From a checkpoint of a small transformer trained on Wikipedia.
Architecture: RMSNorm before each block, rotary positions, no biases in attention or MLP, untied embeddings, normalized queries and keys, attention and MLP in parallel, capped logits.
Each number is 500 + 50 x the weight over its row's rms, rounded and kept within 0 to 999. Layers, rows and columns count from 0. Numbers have three digits each. The size before them is the row's rms in percent of the matrix's.

# layer 18 MLP down, 384x1536, rms 0.0647, rows 214-383, columns 512-575
102:497480423521487445369455448545438463491503344510530553497529472540437518535545505477458526545511482575530460455491516413541564415488445455478525474499537478489528472460583525552525482408544493
094:540479546481368527482407531463546459592513484532384516488454403503583377545471452496551482538573544534508522416458432490478396505435592468497460510479515522463439399515451478499557542395501538
096:556506441459471483468496568562434468422533555491486473510444501417399453508396601435503459560514498497457604449609473540477501518498516479471507553565468479559508507491542505448526475545419515
097:491511507470542437561435518464572551511472459433523499533608567522398424448545465552401540459409478615466393490479526486498467509492540502502528357504473560510503474468472538482390502529557487
098:513504540409540450561497429457527444439547322514435486493505568456506553456517399490481439498514488592472463456486504530476511493505436425485483584515458336390451532514471442495454512551384529
093:500505520526514539488528470447511456486542445448452550499475476533427550522539507476493520495476482506513484443462534403435456516539484516525443484495482582550514548538495517510522541481474445
102:568501513481564544499498552372484500480517419434430452527518562535488506477463472491519482441488449405378431564483506434404523627450550462576496451477515581456525421541463569547410553476518435
100:491533436479485458488448500449501446467491581550457517500614587488541481560555439529468509608504556513521567503493421563514515564583513490501459495496555495440598431472512622411599481543512531
108:462552489566503493500464508482549558469518445457549554483509493532476546509464493418554641432560536468487597521555438463548526470460482523472399563490503464530488474371475438475451520454459455
099:527519499523563484507515396578471470498543545552605488489501489470525470441565569499493477452565569548557485393544501616446481527461501581505532535518568439449433443483448571516482500481386395
098:462455544345605437450560512581450503451486517506511480484458475481516513477489525493494509496489523480586494453529498427506546465598487536591539491533603504489466497511526525583463501473453530
105:527507556499600495428489551510539497508448497486463485486471549476477555577452559461542511531449486438441491491511507616550594536539574470600402523468587439535556501531423495449454493491506555
099:414605444534522507433559507626491478466502565468519517466516576377508443506412445570506484540465516508530508548489421560551637464532587564356513487483414520592488516490515407510427545496579542
097:563451505489572456547423518526474498558373446526496469497472567529542418559562562498462517559568548625385482568411458533550535542468488546411516497406512457520482449479585482557411485550482496
096:550579443577521443488518456507463463451525432530516481496478501450495461489569482530454495511559542499470525566459521497513600473462523519490497451452539584520560546509533500479460516426434555
098:463445514536530457488515544525403530483480449534538565470441521543468439392517565476582558466536514490586461600432524501439464578451572473419483530483494485451531434457458570492529567485466534
106:512515517495591561555476494522556516544558546455456552485374529560570403445511492530482515468561513409523446496500386528456525574474437464484557502501457406526559469527519458475444499501570582
097:507589526515403542488467553451563468502435415540426555519455498541477480518585561484411387506542537566440550581519463497551558454438547482557503511511486413478631483444503439504515483478619519
098:468485539439497483492427525480507548520455569533537536519402457448582492454495390488504564532450497454588522440462549600553538559516468512483485504417477544417586495573466475500493499435485514
099:478463550502489544505448458544560483503412612494476493441517472503531499477497596532497598493480418512404481565480420484564476502459528515521483537569568542563431494439428518508500520486514505
218:326456525489488551580523459503516500524554398511485393378554424551471403512513511503546536516554536523411478507484532434472486484465517439539489493505517500495497415518481424502497587525519510
104:492524468456569504534369446481480442486530471471479491506418405404454457540479431504496448555564478419489514489531502468381599450485535471545562456489474431557456507433546451511507482490442415
099:495553460467607418483514519495489495542469535499456519524543498491521489511459528451468484475473467570452492494548542611561479505565462531492553531498469551440558479485563544557461535511605501
094:495472481533485522490579468439474524501521514470566463530489516561500483464461507418526522515421462492512526544433488526496482499398522463553454483494460483490579526438482445422588527443475500
101:507474535463601521549584526529538534484483566532558575486596510526437551524459640429531463599512557457555518541467455527487515553431487497449453541571455562551497585492573584518492553531491609
096:484447529515544541470527558447554563406502424486435544525460529553463563517535453481450460532503495589548576491604518527552489476559514389469466580446483500380503535508503483555476484504371490
094:541474546534524501486453473433475447553530474464490504487421468452441486421520485410468469505558492398435442494529514422389548520542512509467484505434450474437455456511520438518535467463554508
097:513510486626451424475464470429477430490560363493555453510458492488444479475505549542549529522414479457582576494508560475556607537480514430455568380413452588461452517575440505526441489503546501
097:534551563513510463464433496564468423430503435559517463523522510507438499449484451447509481455505551491423486458436486431433551613454439512414503527508549612389411420535483405518482523431496449
098:436481491561474455452552498533545535512514455559470537461550411500470505470484462392517490421564485524530490560493552519448543446484521471490502458484516538512447523429515514537539537569457539
096:432471520478421530600487497437496466474465507530513484510470553507467538456534497503492452525530509444562593465492464562498404509566512483451444514476438411522453551414468489432461532558502488
095:470590481422461478528484486573460578453508483507440548506476447515471454580491541514485523431501458421502594502490470430577549568541432466495542564537433487502542427499503540501536533483495567
098:532504498557585496513438477450510485476441499452502490510502467505462459533511497517440486541462518480432581512538520534463536509490487582508491606473477536502526467489567548497463519456535531
098:569472530538495628550545578413469483423534559438499454496529558511560519445533537568486431484532530460549526492574432446508524478538472579526475481531538505517495461454405451473470545589594580
094:528546498498513540597475471507505525566495385445495468479517586460507548466480486521506561520414504442424456501493571507554421518521518509435483461515466516447562522495435511497518528518516538
101:564512549537486533507481417493354492531392481498528483477473509626527553519559474463479512546470534530514515498374459502524492519508432571519522525548488563567438440364492474542479512405486429
095:487508562539458502502551523452582527460456553560540438485486456511504496546502534475479470500443471477477496550605445543559518470611642477419553526611571625488555567559454415527433499507507540
095:525552574403560563580436457581482452580472447511424515513498502471464457466503422535473401481472569452465537472489487596559398484483548499487564505556487490439504517543570437466496543499564516
100:452520586401510483477459460512458484555526523410584537527496361504521518463444519525598541457536394508658486489556547474463499563431520479460452485535472513531607575479477397496460455594427527
100:516487559521573505490499402551470594486594481565455485521520503501450551593462426461479527453497512512543518405459500519461453508474473535450594479529527520504516524559518587461491430573475518
095:541568501509543517581445422570586500482503459470501436540513549531477472540502543543518487473595519539463476571495430484542519469501519480501490496426513497526500559423495612417351487566456515
093:469540478514417428577486646478468485531428496569443562516489473481531508424442592465486579445499527470438475569505522531502427520474488510501542613528559548498543489553527613550559482531507590
095:401463460504507482477560492431487429485539495530470458481511474503567547503489416480509534563498510493412410463539521459604553548438539602456476507467474513461549470444643436553506435500499500
099:464419491519520481490628589488497494509519538459499392461393518481438494459453513439468565463542526499630507438479485378459495491510488550534485469557492413433532500514581387567519466496555433
091:557449489512565523536568392508477497524542464448563450507463608507435396471474422461489514430571488524570396498546509503470550490508489523429523470554482483504544535443408515555472413516447555
101:520470434494491562548462556517608469525505508531534535505525486462483534531548624493474497467491488574515571470460492554484482478474534543415494464551524558454493562516563553547490477457441478
101:509540556509509448547535535507446427560512532493604455507455532556549495434468568554503483448539532438553532539498551472472453483552481525429516545557514448538497505547566575540509494461468451
099:437620601562471526428493508504535449453514494497488505503444663431493478517483432497495432478439542511567481418493467553471516527393485614523474557482499466501439545478597564460584548514475503
103:511509510510580504554534485547582523410473540472545489512442516467469522629596531538500518491518511469434486517566542361483540539454466521543556465510461436505496491556500380497398568566444600
096:535478481487487529478538577486467462489521495528492478472481548493421521513480451479559523498588415550513460477573496502463485512506536463523434574494539540577452484510539483471547463475495509
093:487523493505502498550483594522520498498493420505598557480541500529471432538412506432451502425477410517489492412543577501569442466430437471461550528483400531490398520507514445428479583526539460
100:570506461505453472472457661421517533519631477456499506514448504460504564541499532482490374523500475491464640407515567516409547571509485460504456542489447501454570484533515450500488440444535653
098:455519589436476477566449463448493527536425509428522500504438441502526537537561492461454432510526505542450518545550534425556536462520433460451455503470401498562519544469419576534442531488522521
097:518561510468341518513463534475459517510534469484574474465467555481503466468527540424550612591533522521443507489439467498483505539521565490431540442512457509502573477445470525485544445491467506
100:502547428559553495418481510378451464537590514493464510515540528508530528473514463496462505493421502412462559480490473519471513522559473488494411469410507557531504455577516514374543477451557542
107:481461577540447443508488410535490541467460488493452480458594434501433433431539421491510477446491472538508396574490471485488489510469517483484572446528529516572437530484376464460446406459469445
093:541520481460480527540450527514556507474520567504402604543504552478506558499509508532567489516509475476631457454547500442500423556440464340574462413537453526452516553548501475567495475540523536
100:500455535407567418513528482594487562523517532449497500516497461562494527516529496513517497535546474534565450636463527416499503513554485486458515514493519587390463533504553528497511431563418515
098:495559482532567460456474482499512504437558418460419464485495533454534420504579530461431449482580546472558537424471545410482544544402479490449527503512545506476530487473552552462545510482527515
105:449496498563430483472477491473483543510495420511345463473405441507536375444524476464538541584466460444516500514478539459436519504521474462454502498447509453521467442444476439457587411485527540
103:495486474490492408578546591547403524518421583558498492517472553458538439546507446498535438543481492413453561532486533533426525492566570425489535522523509546404462460528505465521487582591503538
101:541566515473414512471481471500425498516455440462458531519469507400453506578446499539500442464409502485386571470578478505566527421470483588441501484464514539513495464477521444470590482485523462
100:487529431453410529425417540468497520434434538529519446495543569443566480464462449494494504544543467494578430443495515521434587422530587436452434498444557505544566477557428471443474416491565477
096:500532484492492487511452523473455459564389600535504523507553504477481381524523440468516472522546659412514514440454560497617487471407456484472477589635491553529515548530426514476542490483550482
099:500454534419465406537483370511509470463462519461498440467531471462460505498528542456451460503539528493417478504430512465506485440387493580487601544369478461552558497504487498558534472443410491
097:480556420514531451460567560485498484543571493522403502510456521537495483453554506480511495542579578462601453468540457436411483539416457558423531490599408541460539463545480365448495493472529509
098:482516468595539482446474539504473393505533491544486544524491432509439490420532546501544447479498558435605524488536492547461571489561527526558548442465492445542529453509552492416468556478498494
098:507551551418439460435560393516543442574602449584434477507427481510485522466520501565457523536428528492467501486524480446416487474514502425411486559550447537477453478579475439558504443488556566
097:417441518460547547477488493457488489400539477477520448486461507356507548498497475520512492474508433540553563474429499413491503482533480518554456552536501588446445472477480520428527551461494490
102:506484518515541515465562488473522510554472447494496606529549601467423480494507485491540428541562514468509482519637578558574581493469529491521463479489431537610486460559453497544433462482592533
101:537473536523481507424563500519445511458546447580512504453428495452528547462527431469534528554486471470471472468582535497598514519442359469437502474515445576473475441488512473530541500413475542
101:465502543573483607464403542529528567475459534506490556507491545451464483478420497424568465516553463569440484602574459387492487456540443592561474499418415414431444458561489460564510520571488453
095:556547520554515476542538365442435448508485631522517469492494524526564506609549515580573439472536506485599530554554508458516620526454428537457397516474547467430548473522511529446543502498475427
116:560453504537565498440514537447524463480469445510488453496594582481515579488473520424465471468459546572492578488510533465448486460471509553548506505436533391460491471422511514506484482452613460
102:535506522461525495528554530515473447447525604476514493509547552453519499546450552608428506447535490423608470512461551520512548479512495508467505519565507505550540528505469438503388548462590516
099:484500519541561574585530531520568547545505504547428505513549536498452470575451475443461410499488516560490516422484391559431474614453535443490499469471442467533640508546588554458571502472435500
097:470527477549465502514413504502456461468495485556459502496448506495504501529486476478479509552522511404458544590459435492526655525449441540442472465512467425422533431597488427487524542582513502
101:480547540380402530501505459468495557475615432496472481500562475543416481457559483429470468413490435494469446498514538533477474544473541414386478476466467604484531545473589494532515509465509492
101:464441486458472489569521538546506550453483457406452524482557540546531521512464446435491511500524461468558532500516462489456474505525515500481451504478493522447514541538538512532515468532421519
102:522545516461496531523529540446557469495481458503493433499455525596498489598471515431400540551501495520582510510540473474521539505518471594506472501543493454461530420509503509513561537607475512
100:482460460539509431526548574510475472436600498500582476470485462528569469509510469521571538471535564507475463519360466476501556530559476508594520460523580574481480436459503528494495461523527441
101:529490474428537450576548589442478463601553541505459470556563521401458480456461555506545539514446412461482530543472566513408511575584466522513514502463575462432535562548479506439437462454498543
098:460576469552580550510523565542531579497481653489577514485534587467496389559504556443500534510482471444500493563540516539442543553458513439478466548512481563406496456605498428535525557550606548
098:551535435547555460573506494550498569474586457584515458522492546453463532560514552551462474411520490432630558525420513528415544444452434470548548470463487487470474532520505441562525494496568523
100:508517514544449521523428465516500553568423461478460510519530505480466536455528435466475419481488424386463511573494540578483454513586455514420490401476501525562473552562487384500543475487505465
101:526576547564496452433489470571487488506552502482393507476496567548545508475484481532497535529428462525598499464511442539510549478511494495385517489487571450531418605469636468386443495437440515
104:522499504462558492572450534439528493531435570469520567547578589534586663510475541544581518500500577557530577651455475457554577498557418530550482540480572424490508517518507417536462491559586503
095:487527515515505526519358468534415508475451549476542507487521482560494434484501518524541404473532513471520504522564422557477504627564498414571462492445428489588558499489456536489493510512521572
099:492538465528551476503539581455473458473523470496459481466572587443532394468460552503539575565536518565569604462536520390475521470538533449498512499477505468556448435468504505494539486566475575
096:424489465592493508519575492481511453428507486485511426466388618474344375496400469368474467495497503336406455414462455556512506487595491551468410398518580593548538496470510456557451522441427524
099:433510382543568523548485516525505629540523500447519529493529535423513607592571474445534507522526519502531509565595530570450484538525494429501476519557448514487557480538500600503488579456439578
105:368516491527495450441488479484501498433467466473559465492514507517525495444439546506429547579501431418394558565430504475525462454464510444504571425565387445511422495437494538444518536509420458
099:440559560466405532604465479508485487447524459463555476512510457479495451499509505452532501508499409530382515512465457449411551421400491462459485549552419479472442523548553548453596502463465498
099:513517510515539536461562495497484442513534464474493496478477494455475492484452483521522590494536574569523539561459518607477562387566502484517440526514484436542501457525488510492456497592522405
098:486450514578524541561531487462564523428580606483589414482462542479463541554513395468506566498516490578510578447575420436475477526556465494445443532471500469545457449511471349487549455570421488
097:502483546543417520511522470572408458498576427461543442517533558477469531478456509464477519468542544538427501559402399488490534506426461580434468520515511425492533448523467527522521550498497545
101:491472589520593476514452486492539515526465456502469478506636450483476506507576501586467563502503496571433532483449583484491493384590551502506560598498596438459423526484534527549510459417528456
107:591530501486368501462555504497472514508483529475534482521460497505502492444514473579404481491459479452412483460437489501507501507501496591524442580489509543502583424463476494553596527517578573
101:484370563430423484527540494560510531429556495409516527461416443412611622509609497610518430554526440507553501561483519487477462586484507548483459493396432486485551461521562418565439440427550464
095:487449487386496478530543495513627531546606583522459572525593560479420514532506502470469478506484463528536467489517433589511503548510538571547505452461475562457546463498434526542450527487547510
099:528446476530466512511607516521536517486533500409533444519511462504547465493469588455540492481561512516497519441524486489600470475486471494571524496553420470551507511489486516472539461596523494
100:479550601512531463556599606465458474541490567529474559544627567556517487494485575531469525495538441559574614563513568407463519568427492526527487412588519467572543552519500440500512518632523565
102:444571477484489549523412448432533515476427551499386527513499467569541584523622529495504478448503471527459483457507456549460526548628426431463535424462455423447519492510548425471408495478491417
104:512406403591544495549496490571422510429506390459446486496560441498600353575449516511497508569481534498529526427486424424539487469490475523426551525549555540507535524476494480504471494499578571
099:475544557464429420468482459415552564446504426503446377484521482579492511542533530447514555538425539462522459482556486512483475428492516557510540500387497536512541505436521503472455530519451523
096:502454493600526462519469488454410481481410471537487464481394485555527514468463471514532530575534386543497402504484521483475408483492503451477539508617510358526437502358428506446503472563464448
098:491508539497501519487522548429588519517489530521469499499479429394516533420562546536485530461508506529501598527466556538483515514527579578535372549531510486436488487471531510541512524607496544
097:417444573524647500541451495484434502469458540462477465473523563424513578542541479444418542527563522503376598455453489484431424531474525490581508492413477452511460526560450387545534482508435418
101:498475500570481479504500461377424575451479499557520498524502479477509594463446559434490482556540500394584465511546465542466461545482512554488567543504647557498426516532428415494450563488430523
097:516516477565515516514490497386523411478444526499586547513486495492452579559544526460572625477577466499480383537521522506462504460400610497516553589582453484506516582520554464470497505560508432
100:513517558464460590400588469477582539533514550625521520500436564526492523501468494462410527533520489542538446536497482557498444590457560408443484431535361456489458460504471416491545474403597494
096:486473517499512567521591499498542557489542423567496452468521441524553512521458540538486603488505532524582440386580563564535520474502517514590504556471604573539437493525487489517540564471419428
094:438497469531509527569515489449483533530449490476508528509627529553510395512464533410472431459456457624479455574518456503459450471416505539585465580557513414538464539482495519458531491583420463
098:565463502552429475534495558474481483454571527432548523516436601542555477583523541498542500518557493465543503482432524519545411544439526454449489468475490422507422494487433528517518505503543417
100:542500481586467568426432468474511474567522505509524542520464576513461425483473491465426438514364495570521540474467369651502510502492525510524522442591523428512470527515533542497500452494494505
095:554523525537566528557432376449465395604506452512498464492462469446481432518472453489541484505549478518422512395477445491559492459521489508547475411494537459493490423424490439545510560510527477
097:546562537486512533497461558515561441510504525422452496495524486600420450432567566525474428532468589570488511516453458572454541526486470525573581517436569507475493472502534556474450507580456541
101:473539518470457512418409523462508433501489501488496512508493501468451355523567474501603472435570424453466428453481518412437381547510511516445479525518509567495517556481481477502458484519467434
103:499500411458487522467533555465522466492517492578476515511393496485493546511539615488487437518465426508535502497465478534502529495460573544458431451543473423563500554487484490514523541378445485
098:491507418471580482475480524434443565497459436537536456501495543537495493478575516529430474487524472512412513502588438608443518573420449419492449490493382513425515492487410496507471499504424485
098:498527407600540500424555498470511538564469489511481472473420467470452600496585538565514495448460468535621510487606524545547478593481528482571494513459469489403541546481583427469501427527478504
101:498535546531529538513507512537550551490504540416558548525541422531583562480556430578512502541510572580528591466369581522556575499482459527514517523529493530595490493525533550604474487471485486
105:472531500591467490420501488457427484528475463486466530533464423540547475462606525489476496483447490455574545471525502394529544610462483532463495584490533438446480489511464558512518510455597522
095:503461444399481492425471538495507538550442506474602554529514575464492498362547471536576552535418448469531495535525477394495409407466470558549524457436571544480457508472497473486495436521436512
095:502529502534510534497528481502441546625516457536452534517445470459555495498550550544543553443525554621536580525498575385517536445430518456513473548523489578602457585506588555517511438447402504
096:539568536401456532499454493466517425553415519529533504507481519538497519542505498541456474534558479503473480454499545537583448533498554515534492570517458516484371548529536465486441521459594468
103:521581499399551628551434502441535435482469484516545471509512538486503468564603569512527424511493476412634452474530491477513522492520536558545458478544468465470615522500540611543443567541511525
103:467454537457469495462514566544462529452419572549480534511479465542432440569509550463520528458523537534585473495541566657562491430537535535581445400554521537462522559565499511553465426482455354
099:506499489568499475518519510504529421483451425498484482489515533534465579477490548541515408500557515586497482482562460452468496532524536572487484488564545535533464548426521481610396447470502470
101:581564567505619554439501491439526502492508417523475547513537501490452553382512495490440486529543582482573494511564483496460547531453466439526561452427585442560483615541523519442564528490467578
100:524517453551361477569579532473559578528589595564444602516551530526510513549455593490448542464460485608491532505470491436552556438470503562454518596461435386511431523529564410439553511509521521
096:524434527529464525500509441503528442456545536470538462512481497611466485452492540558513560506488495503490531476485584496471470393494461506453566511531562434476446519434451468560502515504432437
097:588458469531385479497509503542522506522484566441531499503585497577466541453565432507474483567547520418608499452472491480556542544411537479426503474482588614463500488500489514543439493534561475
097:498555565566423494578471496420473496458496564548544498468515499417501508607502449570466463557450432500506466470512545447501508498521543543510530450438483395545490488538540542451484509483560482
101:510445506479530508546512486541565455466548532528507544464476414513414516452501572544467516521480443436454633497544516521456539471432642426492500460539460518453586441525469517532474450454493480
101:475544506557437564496493444507488486445524460438506461471526514513518582539470460547477529464533515445482532564444524480505547476571496471480467530531507463599552433472408462523561488469560522
097:511515584442412539449502488475489472519424392548453508510508466509634481593499482470505524448520475497460486453533433427533448400488464470506513489509582574473590600442447468544414572485561494
097:486503497515570459501491535475450546537462547515521435594486537528609543487507442611527447531477478502511513592499539466440363588447485505442443428521552370551548451543552447521483486582421497
094:442475509434314500451558470592486427431573498459474408478479485459572467502460431528512435495456415486561385491522493269486501535481500554525420508466478471440502442427518576468510516431462524
094:514495508569536544415541553467448459445429554505516577530464510494455605538600524559555412582457482463433497416562471551489461470445466608438401534540465491511557503604600534449499490459526529
093:461498497511594529528566527423530556374518539520503522512463585471431510536508416384467580532553470453557518582594388409559515447576598410518516520478560519479526491469420539587516478496484532
099:492559562478461476454486536508474528488506366456486462495469582502532495589501525514531475551566490481509447550448501438445465451497548477504589490464473455426546494512516415530490420437463440
095:500477513386500486463459488421493504495496628454478421481447486538548461473451519538465545446493527554461525523490465441495416511535516489487465473537542615499468512498511503479491544593408476
100:608484390495500508542512519550405545489430545583519512469497503440520538381539550497466511510472525565615467558501459505521494476547507501504483463450527410480505555494545546537503447510477404
100:459499514456605517501482488573529452429440468437571511532528451488504519505526463559456553487529515519575504525440514444498547495506489519537446459522517434442511481603502492542440495549476424
102:491410473499571439539566474545502368493472432483505436523496543550552561450450454452548524405604496546583559424457613427500463491489462471572442542445516458367505453569485468479512560466478500
105:476528450523584466519432578479476485387545563511553559514566519466531450567465548351465406480383505519571540464468499510516481536508502584564516585476443518512533505493538480439456540561502525
097:539367557439468509533525520422497419479473576428548508521555560494538560446405470432483446538438420379474545487494534549404430476440615453539387473574518483521459545511514499552453523469450528
100:542566518537406536440438468507463509449522510455475541481433588574378541400551572502502433495437587463536523542376517475430489506492545485485414466541507490495495424504425542520496509522495452
091:494531484500398553587508417583449540400469408514566527554548592424473381553436471502520559543530522533349499519517454438409483462536535449488459453417454525488519487457497482582446557547515452
100:430535576419432563498419450418556511474477532498663512472462487493460480501480509460479501481407445364440463497485532445555469469463547526507512481520365422554391575465524489453437537467404473
100:524449432497516453514529503534484545445506557526572550480577568444408452495435471580397641524457496513525420479507580519445552517492488522533535358518460420550571413512515494491435484422512496
100:519450473549570470564475539513516527512495507467558460486565482507513401452412531419576547529471516541495546538496493552466530492476520607519505562566529511548471415525443500512613482543592531
096:491394485495440506496571417533529500502509521543527498539508461578464563460497598503466549476572419520465482581537496468444508524540502491603464451437482408495500446508421476536423519553404503
095:532541472587532593525407475516457529545539466519414495493469520504600503503523455546539525556428444450542511434529503577466530395523517484500383462493564600478433507559570550610490452608454500
100:535579497488476493467538534526480535497458660490527483477459499486426474513519481408508506424457490345507548461483486586476442516505452532481480525533475419488493460506587471495559504506450494
101:518479510482566599458553518499558528464517608398545486486545512568510477524454534581425583463490382555532499474499480381475499552521544512495489607515460453530417499365467516558493547556546490
097:538505445465596484457531480559461544460542565508465477532503489532569447522451521520515517467475520474616401408399520434474511417436492540470479594548488357459474510505568582547530535492540449
095:434565473481601523473546503542535418537427589547456443498443525451518545515425533504486455498526489549644555446644621518581516602443480540469556593488522552478445558502530455539490518501485526
100:515498482572479444379587477445595444471512529484433467475412486476447539507545530531504558550522479595493552535486463427471534564507421438456571502537476409512493364463446420491457499460432535
098:493506513466442477466501497431493501463509397486473428524454510565513567480523404535532533466543483556449457554502567573554596518542547440480518495502473477598622461633416523507478494478481504
098:523516524466508443411506493491495509381423495483443512485542459482458535441466419497532512554505551489519529580566444376467538483519378446546475496444445553471488466427462394507441461545516522
098:438486487501641496402530440473571561501537502444559501477500516460438477422542492422461419484508497541585480439503491461486455510527415404626421460513449581529500576530557545602503607525521501
098:565571438469557510518449465503532478557557383514408457503549465511606445495504495562518499504524447594479463397526469444433525588469482495557469447557448551521478491493515538477535525507559489
104:456549557488420398533510490378606477485522607460489485510497578509439520472465538442622433473507430474374544470502483480457505584422562442472506576557624587529469514547518553504547472431424518
103:506447510682590497506519459451468481450542533557521473498424549416426537519484444545448502497455504433471435607552522517571614518541471487472514489498471533533459534539449448492494564430459550
099:496540500503510509335527481532482524515535425537464542508487486396495555565528504501487395498503548490527516423484496559528495518479415519524525569418470454455501518549632446528492574502473502
102:526541546442604398586534432523427479504563450589582521468482426496451446440508599581486511484463474507596512525623440469499525449481457593416492406468459377563446435521545444562581488490599507
093:473552496468428493441492471532533503540470524652467482510610551475549450514469477542520524461491515519413502418398475548536531490536590485510534491396457438499495508508423527448551525539476466
095:573499504489567528515498513486420557605443538447444504509536494540498451478541463542543447535497442563539457475465467475533446474461559489556522581545561498559555564511462458545543561465563449